From a checkpoint of a small transformer trained on Wikipedia.
Architecture: RMSNorm before each block, rotary positions, biases on query, key and value.
Training: a variant of Muon for these matrices, 285M tokens, 8936 steps.
Each number is 128 + 24 x the weight over its row's rms, rounded and kept within 0 to 255. Layers, rows and columns count from 0. The size above them is the row's rms in percent of the matrix's.

# layer 4 attention output (transposed), 256x256, rms 0.103, rows 47-57,111-121,175-184,238-248, columns 128-255
size [ 94 107 114 103 111 110 113 106  96 104 104 109 102 101 104 118 108 108 106 117 107 109  87  97  92  92  86  86  93  95  95  96  90 100  92  92  96  93 101  93  93  90 103]
[[123 155 128 105 113 163  95 151 111 111 133 127  97 150  87 141 106 116 135 129 119 121 133  99 161 142 132 131  75 123 143 112  74 113 147  77 150 134  98 152 129 100 131 113 126 125 123 145 119 128  90 128 160 123  92 113 106 117 175  87  85  76 144 103 116 127 159 113 144 134 100 135 119 120 168 119 104 110 177 134 114 102 126 111 131  97 106  87 171 126 167 169 123 157 111 161 160 149 128 135  96 120 139 152 112  86 120 117 135 128 108 125 122  96 132 101 159 145 130 100 115 164 140 114 136  84 155 116]
 [121 137  97 126 158 118 104 123 109 141  79 102 122 143 134 143 101 110 125 152  96 163 136 119 112 151 134 130  93 168 139 114 111 120 148 110 127 105 124 152 153 166  92 141 155 121 134 142 123 147 110 104 147 131 109 143 103 118 185 166  93 130  78 128 126 140 143 131 118 119 108 163 177 137  89 165 198 155  99 139 151 107 144 150 107 126 139 116 135 125  92 163 124 111 144 100 132 134 175 115 131 107 126 110 129 127  85 135 127 111 102 110 147 100 105 132 123 120 152 167  79 172 120 155  96 111 113 137]
 [ 98  66  94 125 112 100 130  79 138 116 109 136  84 145 124 150 118 108  78  84 127 129 137 139  95 113 147 101 118 136 160  81 160  76 113 124 124 142 153 111 105 153 105 125 148 124 125 131 136  94 164 123 108 138 119 146 141 111 116 140 128 103 116 117  97  89 142 149 136  74 138 113 161 114 115 106 153 143 122 139 131  77 161 107 134  99 171 119 132 126 143 106 118 130 124 143 124  80 109 103 109 154 134 108 127  93 130 144  99 166 174 129 113 128 110 104 170 128  93 135 140 117 117 116 126 141 132 123]
 [103 110 105 116 117 116 178 116 112 158 184 103 118 116 135 139 111 164 149 137 117 112 152 108 166 128 153 152  96 128  96 117 120 118 143 154 118 126 127 168 147 123 117 111 101 128 113 129  90 100 115 127 126 132 105 124 150 141 152 132 164 129 139 135 140 120 167 162 125 143 150 153 138 127 145 131 110 125 116 158 148 175 129 138 134 150 169 162 120  99 174 178  97 107 150 122  85 159 117 139 105 148 155  92 140 115 120 103 129 111  72 137 111 100 158 138 153 115 151 148  91 101 118 140 107 109 135 124]
 [122 121 133 159 144 107 140 106 132 147 134 126 127 112 156 128 100 125 137 141  97 140 147 144 161 163 132 123 133 158 153 108 131 115 115  86 140 156  96 134 127 203 145 131 142  81 143 129  46 159 148 128 146 121 106 118 100 171 161 109 136 121  85 107 136 145 141  98 160 127 118 127 132 105 108 160 133 134 111  95 155 122 148 153 156 118 164 140 140 146 106 163 115 109 101  72 120 127 119 132 121 175 128 112  92  93 140 163  99 134 155 162 174 137 158 142 126 130 107 174 150 123 121 135 144 133  58 101]
 [104 138 114  93 125 116  71 127 140 163 113  92 119 113 136 119 117 119 131 159 122 148 145 155  89 131 113 139 115 121 113  81 148 140 118 102 120  90 142 118 135 205 112  96 130 115 125 123 112 132 137 114 141 137  99 155 127 161 166 152 148 145 113 160 118 109 115 152  83 116 121 133 128 134 143 152 147 109 119 142 114 126 120 129 117 111 176 145 180 104 106 151 107 160 170 103  81 133 121 138 131 118 166 102 169 169 150 148 145 148  97 153 111 166 108 101 151 141  98 126 142 128 126 124 109  96 162 116]
 [143 139 117 167 168 160 146 165 124 138 131 126 165 135 168 120 160 120 164  88 117 128 110 166 138 105 124 113 123 135 138 126 112 132 123 125 124 140 128 111 146 123 125 164 116 104 140  97 131 118 154 105 129 138 126 121 162 118 136 153 122 120 162 152 141 144 155 127 142 160 164 117 123 112 134 141  71 139 125 130 162 166 151 145 170 102 167  90 119 132 140 120 121  99 131 114 122  94  92  90 131 122  73 144 119 151  99 133 104 117 110  92 175 117 123  84 142 135 133 119 129 127 147 125 107 133 120 101]
 [140 149 125 174 135 143 114 124  56  53 132 118 137 123 105 102 154 118 146 165 106 138 144 177 151 126 154 134 138 140 125 132  73 138 134 117 121 105 145 127 112 127  83 130 119 175 115 151 152 133  93 117 148 158 116 159 137 104 188 152 130 126 136 130 161 135 181 128 142 165 117 146 140 169 128  97 127  81 150 112 150 165 122 130 146 123 149 137 124 140  71 147 147  93 175 131 127 132 172 129 121 133 134 175 125 102 111 100 110  93 157 150 134 137 152 125 128 100 153 110 136 117  93 146 105 119 116 165]
 [152 115 102 117 114 126 153 153 125 149 132 146 150 148 124 105 115 112 135 133 124 141 104 148  95  96 132 130 145 110 159 142 157 102 135 104 140 131 140 143 137 131 104 128  72 130 154 114 138 146 122 126 152 163 160 113 126 117 134 131 148 137 131 119 139 124 116 157 157 158  83 153  84 145 149 120 139 120 137  95 140 186 111  90 162 105 153 166 129 104 146  81 112 164  87 139 155 108 148 173 121 144 126 143 149 161 155 122  72 131 128 124 155 156 122 144 117  91 167 159 106 129 120 156 123 143 130  91]
 [111 168 157 146 111 131 118 153 165 126 127 168  56 142  99 113 130 140 103 151 127 116 133  79  77 107 130 103 153 103 138 118 158 128 133 127 131 119 155 111 139  77 118 156 109 120 144 130 127 129 160 171 108 144 120 112 177 130 154 151  85 112 139 139 130 124 110 141 115 116 128 151 129 105 109 135 132 115 154 151 109 123  85 164 153 103 123 146 110 126 113 115 117 116 114  91  83 147  86 137  96 138 101 135 154  99 140 124  80 109 112 120 100  96  78 122  70  97 124  95 133 182 130 122 139 124 134 121]
 [173 126 108 166 127 155 118 121 107 118  99 141 155 138 176 107 177  92 124  87 138 130 154  97 114  76 128 134 106  99 113 129  99 148 131 104 144 138 150 115  79 153 116 147 120 126 169  92 116 153 108 109  97 142 160 147 111 135 120 126 108 111 109 128 134 171 144 139 122 142 114 152 134 100 161 117 125 106 125 147 137  85 107 169 150  96 107  92  72 156 109 112 165 116 121 151 150  77 114 152 106 112  92 113 113 148  91 143 144 125 150 151 160 118 136  82 148 139 121  93 133 117 118 156 112 113 125 140]
 [111 111 151 109 138 125 102 178  96  97 167  84 177 150 166 161 171 122 185 140 129 130 198  93 125 129 127 154 132 137 139 115 147 165 100 139 132 106 134 132 143 147 118  82 149 124 158 129 133 151 127 121 153 148 104 120 116 160 178 117 126 138  92 128 132 148 151 111 119 169 143 106 161 148 167 109 130 150 126 108 132 103 106 145 172 134 122 106 112 142 207 161 161 149 140 149 149 145 117 131  84 143 118 119 121 123 117 103  89 118 124 136 125 168 150 125 138 149 151 114  95 140 117 146 168 114 108 145]
 [162 168 129 171 134 111 118 154 123 135 157 129  99 141 147 146 119  76 130 107 151 145 104 118 112 156 127 133 153 162 150 141 119 143 159 103 115 109 127 183 131  93 105 117 139 127 106 193 129 120  77 116 144 130 155 144 102 109 149 165 154 117  90 130 122 159 144  85 114 161  95 147 144 138 104 128 158 178 136 165  97 145 102 106 122 109 105 133 125 128 159 186 107  95 112 145 107 130 136 116 126 163  92 112 111 130 127 130 138  99 132 134 113 127 105  90 126  87 145 153  89 180 164 158 106 162 123 174]
 [108 121 135 112 128 113 168 134 112 132 142 145 147 135 122 100 121 131 103  99 105 142 121 141 134  93 155 118 110 135 118 123 154  72 120 144 143  97 163  89 145 112 153 109 122 125 133 142 115 127 139 142 147 124 124 155 142 127 136 167 149 132 146  95 106  85 159 140  97 104 136 108 113 137 167  92 137 172 155 111 147 117 103  94 107 121 128 126 147 146 107 128 154 137  80 118 142 125 112  88 112 154  98 107 116  83 100 139 128 129 131 140 117 152 110 130 145 134  78 146 131  96  91 102  89 132 106 155]
 [125 139  84 151  93 113 121  88  96 112  90 144 153 160 125 109 147 145 160 144 158 163 150 157 152 125 117  97 127 151 140 140 117 139 148  98 121 133 140 166 157 132 141 147 140 111 145 159 134 132 148 150 111  96 136 153 122 181 185  92 154 131 125  99  60 131 142 120  91 127 125 162 116 131 120 100 136 136  66 140 107 164  93 140 123 132 128 127 129 140  87 139 145 113 119 131 125 125 118 115 138 139 152 154 154 112 124 113 139  66 160  98 110  80 172 130 126 114 124 131  95 144  94 128 117 147 120  98]
 [161 124 148  81 106 121 136 105 112 119 154 153 107 156 102 107 152 141  96 108 135 118 195 152 121 162 109 150 131 127 153 116 136 131 131  71 142 135 155 120 107 105 105 110  82  98 164 151  99 168 140  85 142 164  95 153 147 173 156 138 138 138 105 143 146 158 118 147 111 161 118 138 172 124 127 155 118 110 111 132 128 162 114 137 146 149 128 135 152 124 145 162 105 126 115 101 131 148 123 166 146 163 173 138 117 108 120 105 157 139 157 142 113 123 127 115 115 141  72 135 111 168 128 114 130  93 127 144]
 [140 153 134 137 116 143  76 156 141 146  96  85 157 139 168  97 148  68 114 169 127 142 121 127 156  91 121 111 147 140 135 112 110 193 140 120 143  99 159 100 125 146  92 188 100 123 109  84 144 159 150 142 125  97 115 120 145 148 164 150 111 148 168 155 109 103 141 137 138 131 112  91 114 158 141 151 119 139 155 127 171 124 138 130 126 146 143 132 118 133 159  84 142 159 139 144 130  91 128 148  97 122 119  56  93 157 141 116 123 102 123 139 106 109 138  97 118 158 163 104 101 124 119 137 103 104 140  92]
 [105 130  89  77 116 149 140 129 114 150 147 105 117 135 117 134 128 169 104 120 153 120 138 151 135 116  67 123 124 109 148 167 155 120 121 105 116 127 102 161 129 120 140 111 125 120 152 182 119 139 159  96 147 167 155 125  76 153 119 106 143 167 140 119 126 130 112  69 166 163 124 132 157 135 118 113 179 121 175  99  90 101 119 127 134 101 123 132 136  95 105 145 117 134 141 171 147 135  94 124 129 134 150  93  73 158 152 136 108 152 108 137 130 103 128 143 128  99 153 160 108 143 113 114  88 147 152 149]
 [ 85 155 128 103 158 144 107 135  80 107 165 148 105 103 106 139 111 143 134 116 105  88  79 197 100 117 145 145 193 133 101 124 112 117 140 167 108 178 160 145 117  68 107 153 108 188  83 145 129 137 149 144 109 161 129 107 105  99 143 148 154 116 145  94 154 168 142 138 110 153 160  89 152 163 155 104 138 156 125 131  96 112 145 177 154 133 107 110 162 168 126 137 129 118 137 119 113 140 109 120 116 166 140 154 124  86  99 107 150 157 139 121 137 113 110 135 138 169 157 155 122  95 131 123 123 136 158 158]
 [135 109  55 127 133 153 139 100 158  89 116 130 139  96 130 161 140  91 124 147  93 151 110 131 143 108 150 117 168 130 127 158 132 113 132 141 115  91 148 118 104 114 143 134 170 149 116 155 168 141 121 160 149 165 129 129 143 124 169 113 140 120 118 160 146 129 105 130 122 146 123 105 151 107 103 137 163 101 150 136 172 104 157 161 109 128 215 120 115 107 159 136 121 135 124 111 125 181 125 153  74 121 129 103 169 159 130 111  97 117 187 136  95 140  79 136 156 170 177 153 149 111 115 112  67 147 129 109]
 [123 142 111 180 146 116 137 147 119 141 115 173 138 113 169  94 133 123 154 104  85 125 157  93 109 189 147 120  70 121 119 140 160 106 136  91 100  93 140 126  85 124 113 132 143 108 162 176 110 145 165 107 157 155 147 139 115 119 150 117  79 131 124 116 154 102 138 164 146 143 155 122 139 122 147 181 169 111  87 163  99 103 109 159 130 103 125 134 101 120 143 143 116 117 100 158 107 116 105 124 136  87 150 108 126 114 117 101 127 121 107 117 117 142 112 134 102  86 119 121 104 158 107 102 105  99 132 133]
 [133 196 149 125 110 173  69  66 127 137  97 130 117 168 166 121 127  95  97 127 167 104 107  94 104 132  93 116 120 119 154 134 151 135 103 136 118 101 131 155 118 151 162 127 105 130 133 119  99 133 108  96 128 140 104 137 133  94 116  98  99 109 162 122 158 110 115 136 132 115 119 107 142 150 121 125 109 106 117 125  81 153  86 137 126 122  93 158 130 131  90  69 162 160 129 170 125 132 150 154  74 148 144 101 141 126 103 119 127  98 134 104 146 147 126 149  88  99 157 125 137 143 148 114 122 110 140 116]
 [110 160  65 116 158 128 142 128 108 133 110 103 106 101 121  87 107 114 116 102  98 138 137 116 112 110 168 115 145  77 131 146 156 108 106 180 187 105 131 110 130 131 123 112 159 106 108 186 131 116 123 138  92 168 145 151 134 167 125 150  92 116  91 120 142 116 100  83 102  79 106 120 137 104 159 153  91 167 126  98 136 128 155 112 108 143  98  94  86 101 128 109 107 102 118 146 119 125 150 132 132 119 169  78 112 144 111 144 124 143 184 164 107 137  79 114 106 127 130 136 101 153  84 139 105 134 173 153]
 [153 113 164 126 106 134 160 132 157 152 128 105 145 103 141 185 142  87 116 150 146 116 155 136 127  91 160 159  74 146 119 138 125 136 130 120  78 121 118 119 125 154 105  94 119 125 148  99 148 148 158 108 100 100 104 119 167  75 151 128 156  87 149 143 115  86 131  83 156 127 106 138 131 167 110 103 124 110  88  81 106 113 107 152 148 123 128 111 152 119 124 136 121 128  70 133 138 120 167 108 174  98 166 157 103 105  81 126 133 144 111  89  99 135 153 119 105 132 128 124 169 114 105 134 151 133 132  96]
 [160 123 174 107 154  93 115 114 148 145 139 134 153 148 169 119 122 124 146 167 104 121 137 148 142 141 109 110 145 120 132 143  84 128 139 124  95  98 111 125 123 141 144 125 153 148  97 124 133 126 144 133  71 133 156  85 175 136 116 110 131  94  93 146 168 122 171 117 138 120 150 158 136 134 142 156  66 118 156 178 119 152  91 125 179 124 154 104  98 129  95 111 146 183 117 148 121 135 140 126 134 145 115 142 165 145 142 120 113 148 125 101 149 207  95 108 127 157 147 131 131 108 161  95  98 139 123 146]
 [119 101 139 120 119 135 140 113 124 104  88 138 117 161 140 139 133 126 103 166 106 104 110 110  86 101 163 133  99 158 144 149 128 100 132 142 100 143 127 178 131 104 125 163 117 123 146  72 119 155 142 132 140 177 103 116 154 113 160 121  99  78 131 136 116 127 105 130 127  96  98 128 122  85 167 140 162 132 119 147 138 130 102 121 125 111 164  91 138 142 148 165  76 101 122 108 104 143 152 135 111 126  91 126  90 140  88 117 117 210 107 169 109 124 135  82 113 158 156 107 118 135 165 133 153 127 106 165]
 [131 137 153 130 145 135  97 181 120 123 162 130 120 155 133 155 144 142 165 131 156 104 119 165  95 101  85  57 159  93 107 106 168 131  87 105 140 134 164 135 155 102 170 183 115  84 140 132  68 113 121 113 111 116 154  70 138  89 109 119 150 120 106 108  95 148 131 132  94 109 166 170 142  94 124 128 151 191 139 132 114 104 168 138 121  97 126 157 122 144 111 111 131 102 104 151 110  96 130 162 141 132 110 166 111 165 131 173 149  93 122 159 148 120 130 115 122 123 111 132 135 146 122 123  94 131 132 129]
 [148 167  81 111  86 122 112 156 124 164 133 113 136 101 101 106 118 145 120 113 138 128 141 112 143 126  97 114 102 102 122 118 105 118 143  91 102 130 162 106 105 182 181 112 136  97 134 141 102 134 177 116 157 147 124 127 136 105 133 185 125 142  92 122 105 118 103 146 106 111 128 122 123 121 108 101 116  99 107 135 120 132 157 135 144 105 113 145  95  92 124 101 126  45 129 118 136  98  69 154 160 127 113 113  97 177 157 133 153  95 153 152 130 143 117 133 116 131 146 145 163 168 122  98 142 134 115 140]
 [148 159 120 113 136 151 120 139 139 133 133 142 135 157 132 119 134  92 157 139 108 134 124  83  75 122  92 158 112 112 155 151 128 145 106 116 156 108  97 145 139 143 121 132  90 120  93 114 164 135 165 100 120 135 116 162 124 199 113 100 178 110 130 149 173 138 154 113 139 110 121 136 128 101 139 110 105 123 134  91 152 145 160 110 128 165  95 122 117 112 106  95  97 163 145 106 153 144 150 150  97 115 121  93 117 127 170  77 143 154 117 127 136 111 113 137 117 164 129 161 160  96 146 179 126 135 128 124]
 [ 87 138  91 136 145 124 107 128 133 115 103 127 117 135 146 140 118 172 133 143 147  80 124 101 155 135 148  99 138 152 144 112 129 136  79 144 164 160 100 147  83 146 108 141 127 150 117 110 153 133 151 130 134 105 109 176 127 117 127 119 108 117  94  93 137 130 183 106 163  31 104 121 107 149 149 105 155 134 120 137 151 180 143 111 141 157 134 129 167 123 135 156 131 149 126 159 159 124 130 127 124 115 123 141 112 134  69  90 180 156 162 112 131 147 126 105 150 167 119 150  76 128 159 106 116 105 136 115]
 [152 106 135 145 123 110  96 131  97 126 123 109 142 135 124 147  99 109 118 105 114 154 161 194 143  94 140 119 148 108 128 102 109 130 152 150 125 163  89 129 117 154 136 145 130  97 121 151 114 100 126 109 123 128 110 158 134 134 110 139  76 116  70 121 110 115 159 105 116 132 123 150  83  97 107 138  98 125 123 132 150 145 130 116 133 143 119 146 119 128 118 111 120 116 151 154 124 119 100 178 151 112 136 112 136 145 117 119 102 155 145 126 130 101 128 111 174 154 158 118  95 131 128 139  88 153 130 122]
 [168 102 157 171 101 126  96 101 136  84 122 108 133 119 139 117 153 142  89 150  84 124 106 153 158 106 159 162 136 134  91  94 108 135 165 132 118 117 127 124 102 139 164 125 132 108  99 101 128 124 108 142 151  78 128  97 134 125 158 162 123 103  86 134 111 104 110 105  84 105 109 123 153 138 136 130 131  93  94 117 137 162 136 118 147 124 112 131 134 106 118 130 141 134 135 113 131  75 111 103  93 123 129 145 130 122 128 109 128 107 123 154 151 148 127 107 134 132 111 146 111 137 104 115 135 146 135 126]
 [210 145 124 122 140 111 138 116 115 117 112 124 129 123 135 133  97 132 128 143  90 100 107 126 135 182  83 154 136 141  94 140 137 123 141 123 159 108 126 156 126 112 155 124 142  99 135 132 152 144  86  77  90 149 120 140 100 170 136 105 130 139 125 113 153 111 138 109 155 120 154 112 128 136 155 132 124 145 147 126 115 126  94 168 132 127 133 147 113 108 134 103  80 142 141 127 157 107 113 123 141 143 137 121  93 128 112 165 164 130  59 154  97 141 149 102 143 112 166 104 103 117 177 134 111 141 119 142]
 [153 141 127 103 135 151  59 114 131 144 138 130 178 166  95 120 134 111 136 103 117  91 102 143 144 151 120 111 104 172 129 127 102 107 135 116 103 141 150 136 123  79 123 153 145 138 118 164 107 118 105 127 174 152 137 112 131 134  88 105 156 122 150 131 110 118 113 139 115 129  97  98  95 150 129 131 171 123 153 128 143 140 148 164 141 141 127 145 133 192 159 168 145 109 106 112 134 167 142 128  76 133 134 110  85 139 182 108 128 155 154 204 113 167 120 109 106 161 134 131 143 158 143 164 113 129 111 127]
 [100 140 119 123 137 124 103 140 131 145 165 110  87 141 129 126 150  82 108 139 159 135 197 116 128 143 132 135 147  93  83 130 144 113 172 120 119  76  81 132 111 113 136 113 164 109 122 146 103 119 147 125 142 171 143 128 116 117 103 145  81 175  91 135 126 103  95 144 138 140 166 125 131 138 112 149 165 121 102 107 118 108 150 116 115 168 141 148 115  81 112 121 100 110 118 126 151 158 101 118 145 113 161 101 131 124 125 114  84 104 134 169 135 107 151 120 111 153 119 160 120 113 152 138  80 119 131 146]
 [ 99 151 103 125 142  98  72 138 107 123 134 135  84 112 189 159 121 130 119 115 118 128 114 135  95 132 135 160 126 128 171 113 120 116 129 103 130 149 112 139 141 127 123 141 139 102 141 118 113 134 128 125 122 142 142  96 149 120 126 135 114 122 131 171 149 143 146 107 106 132 119  91 146 150 121 120 113 132  83 190 101 155 157 122 165 109 157 135 148 142 166 110 162 140 119 111 163 137 160 173 140 159 126 125 139 135 131 125 129 206 117 119 162 131 160 108 124 152 149 123 173 102 154 121 123 127 112 128]
 [148 136 147 109 129 135 144 176 142 140 111 116 162 150 115  92 127 156 116 113 124 134 130 107  77 128  96 163 162  73 138 112 141 138 114 127 136  84 131 144 156 124 104  86 152 148 147 146 162 138 143 107 104 114 127 143 116 104  85 128 149 119 144 119 121 135 165 101 101 100 162 101 141  64 131 123  95  93 141 114  86 141  93 145 139 123  96 112 122 145 122 142 102 152 116 162  96 120 124  95  92 136 189 122 122 165 139 151 122 130 126 128 111 119 132 124 133 104 138 138 136 116 117  92 131 156 138 114]
 [140 152 110 117 116  93 106 146 139 168 106 167  85 138 193 124 103 176 156 138 141 123 129 102 146  94 157 125 118 119 104 132 142 160  94  87 149  99 125  91  96 138 169 136 102  80  98 120 118 130 164 118 144 117 104 119 157 111 128 110 137 116 102 135 154 155 147 147 127 136 127 111 112 146 139 138 159  99 127 103 151 128  95 121 152 113 128 148 126 140 130 143 117 131  93 101  99 160  98 148 118 109 101 140 123 165 103 126 120 125 123 138 148 123 123 176 137  88 148 171 122 116 165  76  94 135 138 113]
 [131 155 153 130 173 151  82  97 124 119 155 119 163 168 179 145 114 129 136  94  91 137 141 126  84 165 127 113 140 136 158  88 147 145 106 144 126 113 133 144 129  84 133 156 155 126 142 138 100 123  93 150 142 130 127 187 115 124 107  98 146 120 133 125 168 106 124 191 158 132 142 124 119 112 166 111 156  82  65 102 127 152 137 122  62 117 114 132 139 166 144 179 173 103 163 134 144 112 131 152 128 137 115 102 127 153 139 153 119  99  73 103 159 111 146 146 150 118 128 122 118 110 127 143 130 109 146 133]
 [105 160 133 118 166 125 109 130 146 107 160 167 128  88 135 159 161 139 136  85  95 119 121 133  70  92 131 140 119 139 150 106 126 132 155 101 155 144 156 123 157 140 189 124 110 125 153 145 121 117 104 160 162 144  78 115 166 155 138 143 116 168 153 139 129 125  88  90 181 110 129 106 154  93 142 139 127 146 112 107 115 115 146 143 103 107 128 136 154 125 153  96 140 113 126 133 143 125 149  92 143 101 157 150  89 143 142 135 143 100  82 108 120 165 133 101 140 172 138  94 115 177 129 131 115 123  95  82]
 [163 147 153 153 131 187 102 147 110 180 136 121 147 127 126 164 154 122 135  87  93 144 175 135  94 121 123 135 132 181 129 113 121 146 109 153 115 136 124 116 148 121 133 112 117 104  91 142 113 111 137 145 150 144  91 142 125 128 156 124 121 113 137 127 170 140 132 112 141 140 112 156 121 150 158  98 157 119  93 123 128 154 109 121 163 146 129 139 126 130 133 144 142 148 131 128 110 141 106 149 130  82 157 114  95 120  94 119 163  91 152 121 146  98 162 140 121 148 140 106 145  84 119 129 135 144 140 134]
 [130  79 143 149 158  94 144 120 173 127 126 134 127 144  97 165  69 154 155 135 150 132 141 115 129 143 102 102 159 142 142 128 109 155  85 102 148 115  66 108 137 115 100 124 181 135  91 141 100 151 133 128 101 129 131 110 151 131  66 120 135  88 137 129 130 133 126 128 142 144  95 135 192 133 139  92 128 119 106 120 164 131 103 136 115 164  85 121 151 134 125 100 100 107 162 133 139 117 107 113 146 140 137 113 132  92 163 139 118 122 154 140  96 148 107 181 119 129 136 128 135 123 161 106 150 144 140 150]
 [127 144 167 138 154 121 144 105 113  98 135 127 110 128 118 176 139 169 138  99 127 150  91 145 143 129 115 159 124 137 128 123 103 159 137  93 139 135 186 122 166  89 119  91 161  99  97 104 143 125 140 143 120 139 127 151 160 149 152 114 101 149 126 113 162 146  88 134 156 151 112 150 113 107 120 165 146 146  87 143 143 112 109 125 140 121 152  97 122 141 116 107 128 113 136 116 157 107 150  73 149 141 114  89 140 123 168 144 140 129 162 122 103 126 119 132 145 134 144  93 149 113  82  98 132 101 159 158]]
# layer 4 attention value, 64x256, rms 0.1, rows 47-57, columns 128-255
size [ 98 101 103  95 104 102 102 101  99 104 107]
[[169 146 128 128 138 113 127 155 101 100 149 101 102 157  83 193 134 110  61  95 103 114  73 141 145  79 157 159 117 125 186 122 122 157 102 122 152 152 136 129 110 138 135 154 149 104 114 122 120 156 149  91 144 121 132 166 104 143 142 132 145 112 109 135 112 144 122 163 101  98 124 132 172 130 147 127 106 167 124 126 112 141 104 110 112  65  84 169  93 110 121  99 100 139 162 171 108  92 128 142  87 119 130 125 110 134 126 101 109 133 124 166 135 128 164 120 156 109 153 100 133 159 146 118 148 109 138 112]
 [ 93 115 114 149 102  90 155 101  72 122 102 136 172  86 130  93 130  97 137 153 182 160 125 122 113 166 130  74  79 159 131 117 129 145  81 105  98 111 109 135 105 118  78 133 174 130 101 121 134 183  97 156 100 122 121 112 163 167 106  79 152 124 113 110 141 142 144 142 127  95 121 120 148 144 115  80 131 167  80 144 103  82  99 130 118 140 120 134 142 111 136 121 111 128 144 127 147 102 145 164 136 122 186 102 127 135  91  94 137 143 107 126 128 133 141 118 125 107 157 134 100  80 108 118 143 129  79 151]
 [148 106 142 150 149 126 178 107 162 128 134 142 112 142 150 106 129 113 110 144 105 126 116 141 141 163  95  84 116 160 166 103 134 124 133  94 181 121 115 164 139 117 130 143 115  80 140  99 141 141 125 126 143 116 147 108 133 123 132 154 107 120 132 110  93 121  97 110 108 178 155 169 144 106 115 104 105 128  97 117 130 117 180 176 143 169 148  96 143 155 138 103 154 105 142 141 115  96 143 112 131 140 116 144 125 140 146  95 181 120 128  96 147  95 134 171 136 136 108 143 126 104 130 116 110 146  91 163]
 [113 125 112 138 113 113 151 136 118  53 124 153 158 132 136 139 127 113 161 119 125 132 136 124 164 135 126 144  93 196 182 138 159 160 115 138 115 126  88 178 128  95 103 115 106  87 137 134  94 107 137 106 136 127 118  82  92 117 139 107 134 103  91 128 139 138 129 140 143 173 113 114 110 137  94 150 130 129 133 110 137 177 160 143 157 167 129 171 103 174  97 168 103 100 131 162 164 115 120 127 128 125 110 140 120 110 109 112 126 137 125 116 132 138 120 107 145  93 119  89 131 137 136 138  91 139 127 104]
 [108  94 141 149 138 125  95 116 140 137 143 102 172  94  93 129 153 122 167 131 121 134 148 154 109 124 105  96 134 116 120 156 125  78 138 131 140 158 132 131 106 192 109 102 113 110 156 131  96 134 119 118 131 135  79 120 102 195 115 111 175  99 153 149 122 143 170 107 117 155 175 108 139 160 129 126  99 128  90 164 113 153 172  89 137 116 140 104 112 144 119 152 124 154 164 145 116 134 130 132 181 108 103 162  66 144 156 104 122 153 178 114 157 139 112 122 119 117  75 155 163 142 137  99 128  98 102 123]
 [166 131 126 134 112 125 133 101 121 107 134 105 138 152 152 106 112  46 134 151 131 141 153 177 148 162 132 127 123 123 127 105 108 139 138 122 115 123 131 142 117 171 143 129 102 135 128 113  85 129 162 125 137 140 118  97 128 130 115 146 138 119 136  51 142  75 109 127  49 115  96 125 126 127 100 131 124 148 125 168 139 114 111 168  49 148 175 141 122 128 127  80 100  83 119 155 132 125 120 142 162 143 135 119 115 109 117 164 118  93 133 148 114 161 134 108 165 163 113 105 117 129 161 165 109 114 142 151]
 [106 178 139 156 160 147 128 148 133 124 158 134 108 131 110  97 125 140 135 116 107  95 131 100 114 120 150 104 131 124 134 151 125 161 118 105 113 119 109 102 125 116 140 130 172  79 135 132 102 161 149  91 124 142  87 153  98 165 154 119 143 124  89 137  97 136 125 120  97 162 142 124 124 138 145 125 184 145 181 107 135  91 144 100 115 125 189  86 121 148 157  82 142 167 132  87 144 117  72 137 142 101 115 172 125 125  90 124 119 107 102 165 127 107 156 192 117 149 170 104 131  92 183 143  94 127 150  95]
 [135 170 170 146 160 127 116 159 127 138 113 120  81 129 160 146 122 116 142 152 135 161 152 103 150  99 111  62 143 151 115 109  77 124 154 134 121 144  78 161 105 115 141 117 139 173  86 132 108 123 104 128 111 130 126 139 126 132 147 147 129 147 116 146 125  81 157 135 166 169 114 127 134 176 131 135 152 177 124 162 144 128 106 120 147 165 106 116  96  84 115 148 161 113 179 121 135 148 126 108 115 119 137 159 117 158 107 166 141 146 131 125 143 111 136 151 152 180 110 165 131 143 143  99 116  93 159 139]
 [185 120 110 140  81 146 120 148 195  92 123 134 138 140 137 127  89 104 128 138 117  77 122 124 115 147 146 116 143 150 117 110 126 132 175 126 104 118 126 128 126 125 154 149 135  94 128 141 113 119 111 156 155 130 111 118 151 131 121 149  83 144 178 114 119 157 128 172  82 142 117 106 138 134 142 133 145 124 140 130 185 126 145 125 158 157 109 152 116  96 115 122  88 138 127 122 133 153 117 147 181  98 113 131 164 102 158  99 127 178 126  91 136 102 166 124 153 130 127 153 134 128 141 151 134 123 151 153]
 [124 125 112 136 126 132 164 110 145 135 152 127 132  96 148 137  79 111 101 152 127 127 158 145 126 156 152 155 119 130 133 139 142 112 140 119  99 109 117 117 102 136 149 104  84  98 129 175 114 132 130 140 141 120 129 149 163  90 137 138 113 161 111 118 119 121 119 140 160  68  66 142 153 108 139 113 128 141 152 140 107 168 154 126 106 114 145 111 117 107 151 155 163 102 160 152 117 118 124 182 144 137  90 142 147 148 116 101 122 113 139 151 112  96 171 152 126 109  99 137 161 127 135 137 148 128 102 105]
 [122 134 152 103 113 110 113 158 156 149 143 156 141 122 135 134  93 113 115 162 149 163 141  82 120 147 148 133 152 112 146 171 102 102 101 125 122  97 132 127 145 143 146 128 100 147 140 134 102 133 155 141 117 152 149 126 106 134  83 153  81  81 125  83 110  98  94 133 135 130  97 120 123 153 131 107 107 105 126 147 157 107 104 117 139 133 129 143 103 128 125 128 116  97 122  95 112 165 147  98 145 165 115 128  81 139 120 139 134 142  71 129  81 128 142 113 117 155 162 176 137 114  99 151  86 115 124 132]]